Part of a small language model's weights.
Size: width 96, 3 heads of 32 (1 for keys and values), MLP 384 SwiGLU.
Architecture: RMSNorm before each block, normalized queries and keys.
Training: a variant of Muon for these matrices, 5562 steps.
Each number is 128 + 24 x the weight over its row's rms, rounded and kept within 0 to 255. Layers, rows and columns count from 0. Numbers have three digits each. The size before them is the row's rms in percent of the matrix's.

# up: layer 4 MLP up, 384x96, rms 0.18, rows 90-129, columns 0-47
# down: layer 4 MLP down (transposed), 384x96, rms 0.041, rows 90-129, columns 0-47
# gate: layer 4 MLP gate, 384x96, rms 0.173, rows 91-130, columns 0-47
up90 107:113149109129116110135155136150143130115111164099148132129119100114114129120169102145158107116124183135090135138167123127134158128159099145141162
down90 100:121122123116112082104134119127093092083164118110135148129116148111147152132145114149102128158147152142139108121170118112151152126132176111155147
gate91 105:123121126137126097130118109130124135101135118120137093120086174130159135131162136144150134141119071094158138138124109106149124070128133143103080
up91 101:129154158129128107141090171105134162173111116137117121129125142094093110132132152116108128125111131158121154113176073099160127118141172166135117
down91 102:132107177171125197114102111118139152091132123085141093133143112132146107120130141134157116106152069110113101124123121091145136161155175108104109
gate92 099:094128146099134155134126106158136103122151087143138107118112160107153128112101105142141099132143122097143173137190096129143087138161124105133077
up92 099:145092162131124152086166110151129120107123075091135095094129138140127093128093080147121074141157086128137142140117150072168116113139178145155157
down92 095:086179097168164142093131146124109161160110120145103115113135128096165112099125169147131152110081123125123117144102134175157097085123117147101139
gate93 086:124143152109170123164147119122120128115110146132121139112162168143170120144149141130117131137081110116135169176148131074151074116156130129078110
up93 093:143113154099110136120107092117086134160153128117101116113148108085090160105091149116155143120162077137096129124100160125115154125149122134159116
down93 093:140127102155128090094143107171155122118121118150104102135082183152136133106169153130157121140135153131107118109104093104132128145140078115112145
gate94 098:142142119090165142125170072072142170123117131123111110117145145141062151092172139119137105081099084142156143161109113156151154125122110138111127
up94 100:130157189092138106132097136138104117196127170148176117133145131122157118149097145145151171068122145095129098155114117137148117129112154141106149
down94 098:159091097150136148131117160077107165096093131120102118159120153137107089109143105105154119099113101143140169115155134088145155144091188086132138
gate95 107:150128130130137115135095085172107090128124095127135150108130123087171077103098170100134087154132144110128131141129107132127129138123155148069096
up95 104:145106083129092124109143122142101141151136091131100149084175110112106150131129139111133147142089131134107155148084152140117108117112126156147096
down95 104:104090140173118100126121176110119127128115120089119128094086121149130117122131122145139121110192122146138140156171122096102133167120154133177163
gate96 095:160127104160089087126088113112133132074077112139142149100110100114127163132179134143136105119131137118122106143135114140105135102165107145110108
up96 093:135150127134129137107137077111125145115077125104122115104091122106111102178168139148109125127112091113101122087172145095134133129188122131111103
down96 097:078153134119162154161126142168134115176144126124136121154153147068166161119092137130131083145148099119137139154111115172129117114095129065149124
gate97 105:125103123154109175148142124127148119114152131172108140151115168127126157086116122124107125153113086136093112137128120206124132116090157109137162
up97 105:113119149114125159157125111124132131126123142144156121147115096142120141151113053164143133114119135127141094119109190129151101125100085078157160
down97 098:086124101174182147153163116148168140130106104153141105152137089127123119140112146120129143169116140107116152070150125126105110135131119122112148
gate98 093:137098131106127096180124116093112160116126111096107162144078156076097144122110127070069116111151173120121108078136136112124152147154140129134106
up98 100:123123164136128126133094121109178104115159141081123086150125139153132133145127124113101135126179108122117113124109131127094145099137086127143111
down98 097:122150092119132120177166116160093123089188119159139153142124154090106120169173159164132141133122125076081176123102064108139117112140123138128121
gate99 110:146135107111169149138098117113125136090106127150049145135128113147141138122120111111118146104148173117120164152154122149109094146101103155105167
up99 096:176119170126146121124125136077133098137114095153122120136144148144085106122119131128120113118066168089132153109110129140107157106137112160140162
down99 107:119124100127117134164125121159120146164147137153132114141101163089161058160134134155119100127119089179131131131135126143117137130163106092170093
gate100 094:116127142084099123109160184099159115134136087151111174144127134130128136151110121078180173126147088160103139141146094112098138121141116096129166
up100 098:119133136130134149164144065148128179151134138129144150137154151102135142105153109115133114091076203078107116144164161127123162173144106080114115
down100 096:152118126102132093135161139174105128131117132122103141098128147146127154144143115133122075125113120110115158080115131111184118161133158100144092
gate101 088:108111130134114155145122124136116159127131132131156140122120137174079118094134130133147148149137124155119065093123117103103055123080117118106121
up101 098:158152145124148125098100088170138130154128092151126120143129097139116076107122148145123158168126088126099126123168095168115138146184089139106149
down101 095:125157142164097104127125156173131132101115119091131134111183107147140119142105090171098163140114106119140107170157118141092107152183103157149101
gate102 096:137105122113106137169137105133158139130110107151092111142073173145077116083148129098098126121155123130127146093123088157118107112114116116165122
up102 110:149149141156165125126122101111066151117108154117150141115132089125130121137116141126134104109138165148116093135101142163149111129174160093119116
down102 111:164138153160125147118170137104117143151135104128138098111139149145103113073124097111137103139173110169139136116123145169139139125166130113123132
gate103 096:093114138103112181160112113126134105093105143111073140142126127082147164114149133130137160133119158115133140160126129081125110103102117127073147
up103 095:127117090193157100126142117136101146082121127157148111116104142124086142110153113075135161108106100155113140145135113166097117133103114113098122
down103 096:119087152112128142104124132129098154130147133172127107120123138116116094106115055156106161125116165096127104112142115097083123142114158151133146
gate104 098:138149116132112131148140131088128133103145083144152135134115102145101115144180112133110106111178150132107111162096138145118167113151138118123178
up104 110:153144112124114124159108140121152145100120137104122129109160113137153117132135097132128101104109161105141099152111115112108179109124124136165155
down104 109:140098155104144089098127110112167157119147122119122161121170104115165181122123123119132091151134121109157106162095184127092127110133123140083139
gate105 105:088143109178105113156147160098149141159156139131084129104085138190122123120123126158147129133143105165121161117148085160149117146085099122108136
up105 098:112116204119140098119148110141093102082093107141150104153124173115115134101128137083100138116150136100122122152105122101149109128127098112135110
down105 106:116101156096079149132105141113101109135115122109140121171104119098165133188150137181158139147159139099158114124162131105125100134138111133123121
gate106 110:107138142138132117132108143141136151164115145141107102171140102089121110112114137130132154111155124085092115125112079125086128191079097143171141
up106 110:128127116112116069153188132147156121150133141132076112131124127151125159166131117136090157104156114138137102127125148153144192116158134129117128
down106 105:089131162138164128135126093105104141137153113170142113079153123121125122113118145108094107162125146129113106097129127152098192099174128150122138
gate107 101:137102140079159128161165142168147099152126111120106092090148161142138142103124090152087145104119126107113135158130124104133140130114089091100119
up107 103:104121097109077140122130173114120127126125142129097119075155155121135111157144087126122141103122100137107122163108155134122111127157073157090127
down107 104:135099146125149141094157117079162107156128108149104154145120089107139092128142208147139152162179131114119131113140128122123079107150141119097126
gate108 099:130145086124095131137141121140125151127188158097164114138099125137155141148161175086135090090111175166078160084135116152124134150140147148097138
up108 101:130137120145143142101156114098140099143127146131127138137147126135113092139122141141162089140139120116134174134091135116132077134099100112139152
down108 106:085150103103143116102121112090120124129134126158158170140113145164110130148190144128111140096088121113102086116113155098124129114152125139137137
gate109 100:126096134154148127121145142140141135123138124134186138147119130102138120118110176123102094077109165137133143110108149124185113151153147160142087
up109 099:161106130115090127111104078122112096119141128124139147134171103103091129132105121113149098128140084118122119145149147171099116096137120130117144
down109 104:135122134134110113133165116158090144125100085114155143121107158102139098133137123101119172098105127153090135126129110125160133146147128146089144
gate110 094:119105113095121128177152115081182103131134106136125125107158132136107145187178133147126107154149090092100101127131158111120172080120088119112072
up110 101:094073093121143120123091124116094106161153134117137116101146112167103158114119136141105152132116108119100126153119163092128092089114151143150152
down110 097:116135151137158125103140131115154162086118168088128108127144110115172163158158133155165111084167182134122173139116102127129150147148147105122144
gate111 096:135121129173153080134121160106140087112095142159152129139102096115141127142140146153163129079123107147136104173159107128177133135140144155109124
up111 093:123116079124165115140160092131085115157096118143149148146123089097124109157112129167121140122150121144158054118124128130114094149188118142155136
down111 093:100129125133130111180142118176148115111130143157139155183131103116135185132139108086100121101121146056100122107131159110114136092148172083121089
gate112 100:116119162120138099107110120142165101174109100113133086167092134092145120104131135119118153128110082133116139109150124118124154153118131151147093
up112 105:125144099150141125124115135152116108092120148114191146104143087139156110158131113127149127076105108136136123102125121138129114103120162143103139
down112 105:114129119121150130136149103167142100118151133142154139145130115135104135114097159089132180150091137092147127170137128143140137132133173127098149
gate113 102:140134161123095160148121176198122114135152126189096126079104127123163107160183091185102121109162140139114133102144142109134120110117132142093128
up113 106:125086131183102151140137119146148090148130131097131115114155142125098175117134134150104123137133152139125107103125135102191136175150125161110125
down113 099:153154114152113116137161104161111096158184116144114138108152114137127183121100145122074101134134089122118096092176144123149134133120077117124136
gate114 099:140149123131106156123110147137136104147128127092122134114145110121110113129116138129111140109107187151104186120103147074138153113085167124171123
up114 094:137159149066081204147154146096137141128151126133098161144130134117089097121113158114122161106097146163107117128109145115118112149133137137108131
down114 095:118112148142081091158116138098120105098132127117150127133125112104122115151078112065149107149118127160112143112127140172074142161120109130151125
gate115 093:110123088128134107153124115100118149104121150138091104098144112153156126163144088130152161123139105125116143121081122117183133163121096150116175
up115 104:134120152133147154088138162127086099137144105109155112168094135135122106130125156097100120165135163140107092098117139124159143123128132140088164
down115 106:092109100134152093162102134123147134110109128133136087094106158110103166109122097094140114129107153141131121120075130121125127121137137159154096
gate116 092:104133124109152154161147122143156164150109137118153132160118168161091145125153131113149147135163132213141109116093128141147109143122122113111132
up116 104:091156160165137152118130148126146143123123134146164118159149137161105121121166139140146106152141158179112097134116163167170138177130137125133113
down116 094:085130129181126111109139136082119134097143145141121163106141138149135092145136158136114091127080148153159103157132147158121154115131121145102105
gate117 095:144145117174124158126133117121115117130131108107138118108128127172169103144111115114151142129168117178105122145164144123106120175164130165099100
up117 097:130109126150111122087105104140152127122144108167144123174133133158170114107148127095126082108086111129101108140144157138106145115112098139082169
down117 097:149157159108157142164150117164119139155125180126117117137118110101125167106141121142109147148152118126130131083125101103145092144092165109119121
gate118 103:106150089114111148157168097127126108112113083093131128150146131142087152102105111142110124179161156108164148110121175162096125116129169111178134
up118 095:094125115115120165153112122146126111133150138170150122151122145158164161110111081121141131113130139130137176111113142173139112139091106118127108
down118 099:134106097124119122137136089104097136087089098114117133086194111091124142103141132088149137103103136137137129101136123152111104150112150085141105
gate119 095:131103110113140154130147128137136098121107106105147102135161092141162134149117118126130125128159073157175124121141097161105155133154164113157102
up119 100:142151183120110152127108129110112132122099110100121105113103157121096160129132151129101153107124124128184135140106154160104095110120142115107131
down119 100:081134097178111129103146107084139137122161113134113183118111127130107148140103158101105117127144095126074125121139105119128139124120127131071102
gate120 102:098135116114120146128152110091147137128125116104129124118097160147136162140104150158144112161150133089144111150153073115126135177158109130155095
up120 099:112105092149112090124120114167104144136084094116110171148117112128122145157141157167107168132164125106103109125120110144118111154112148120110104
down120 097:139162113150094098172143127153131151137096126133165146156114113083138148154151155123100154135161120107091124118138146108062123146121098129111153
gate121 097:075179085140123113130175077125150120127096152173129116103128134126119127105182106118058124178144140119126144173128102133137138118122177164106146
up121 097:105129169146109131099135162173118102189149139169139155164150141093127107134110129161141121152125142117129123089149157130112136150084119104106111
down121 102:158115157133136166166118149110144180070112143145106097112137146136185155080152136101121152164116111099129142117124133168177108126114137165079142
gate122 101:133122120078122164136145135123144162152100125170117133117176180136136105171118114121078133133136083081145139122116079173107111144133109134135136
up122 101:148131130093137136115127082122116146149101159112117167114118119118117145118141129121110120108088139117128135157137096191123163139145174128143175
down122 099:140119129125117142141155110153091142119099148157138109153132139109136111133111161159113136121102110160113147127134157071080141129167094108083112
gate123 092:097101122128125052161133123128188117144104136137113127126139103096111164101072115175108139090097129158119134168115172135147148164126107143140094
up123 091:152117072153106109126136153137122109112126131159146149079121127087118112142134157106126088090100127080117180142139112126127103163158073126128152
down123 089:106090094107127141159150113105095113107126135166107078111117142129126110131144161120153157141195168102139113100124103096130106119094151117167116
gate124 111:119121095141117142160125138148106119155102082081123117081135143120153152134131138137109126154128084125134112110104131133069118188107137126139119
up124 101:126118076124102118095100083129145093112138127177143133132139138089107160105161128210145113119099089146146124109105167140158126145117134132108119
down124 103:115136157120132080134107150157120147145128138149144147158102150114115121142130120135102126141132137105136123190127127121194128165215113088116173
gate125 105:107104111140110168138153116117112156157094131153127081147135118144143140147169159184113127144107114100127139155146117082127126111111141147163113
up125 095:162139150097139114145130082137147110110107130130091111130112139118140146091130100128125117117128087123125150164170191106104114126134117145130156
down125 100:175144097163151105137154136114163152110123113103123125120127150169132099120114107160122131101114113165152110127106133123126179116126119102196125
gate126 102:131134148101136136111129161104140116119139127144148175108141112128122119101186124158176094108108117104085136114129077100159089124143131157133143
up126 105:138153177170121113166094113134135096105124115127139094164151151131170131150144120104158119135118141116086128136148081143094149134115160118137115
down126 106:114132139105127155073111150104127120145128086121133113105173138147137110171105121155146151158155156121108131148103108121121128138116162111154166
gate127 106:174093128135149079115130111098129137155141172128127150151121099150129130120130153132149101123162157106141169139114097175114150162127141099101086
up127 100:128115132127117115124142157112142111127138142144107068136092125123107157143174126152123165138113114109103126196141120119129102134126150108162128
down127 101:131122160098137119148115160116100153177098146127153172133130149158166102136163108140159093109114152186126125131115151137152164171113144152140123
gate128 105:117124146135111154137101147129169133096080138150117121143107162107146126128087130125142143125140138130149089098138119160156164145123123142070127
up128 102:125084140122122123130122136124077130136084138154136125137083116095118151109153132128120111154114142114150136142140082145116074103106125099134150
down128 097:124116165112083135113123145081095117134138108148106147077130115129166120095137133136132165177118121153178117120146142166114155160116118153147172
gate129 092:113132146169102100087118103129112150100083127126128110162072164136100147110142145151158108149135140128126159129118093126121083108133134155136136
up129 095:077144150134140080121164172116155127134125105179097119130172131149124127097097167108110138146128162124100125127104124133107141090112127120122179
down129 100:143103125170108098143107117105118147157122081113164147172140164125094140123097183131122178128120150120151118126095110134148145100182108160135129
gate130 105:099093136096143099134123139146111122145136171119106086106087140102145143133109103182112160105124108137129116111128142089133110159116131152123131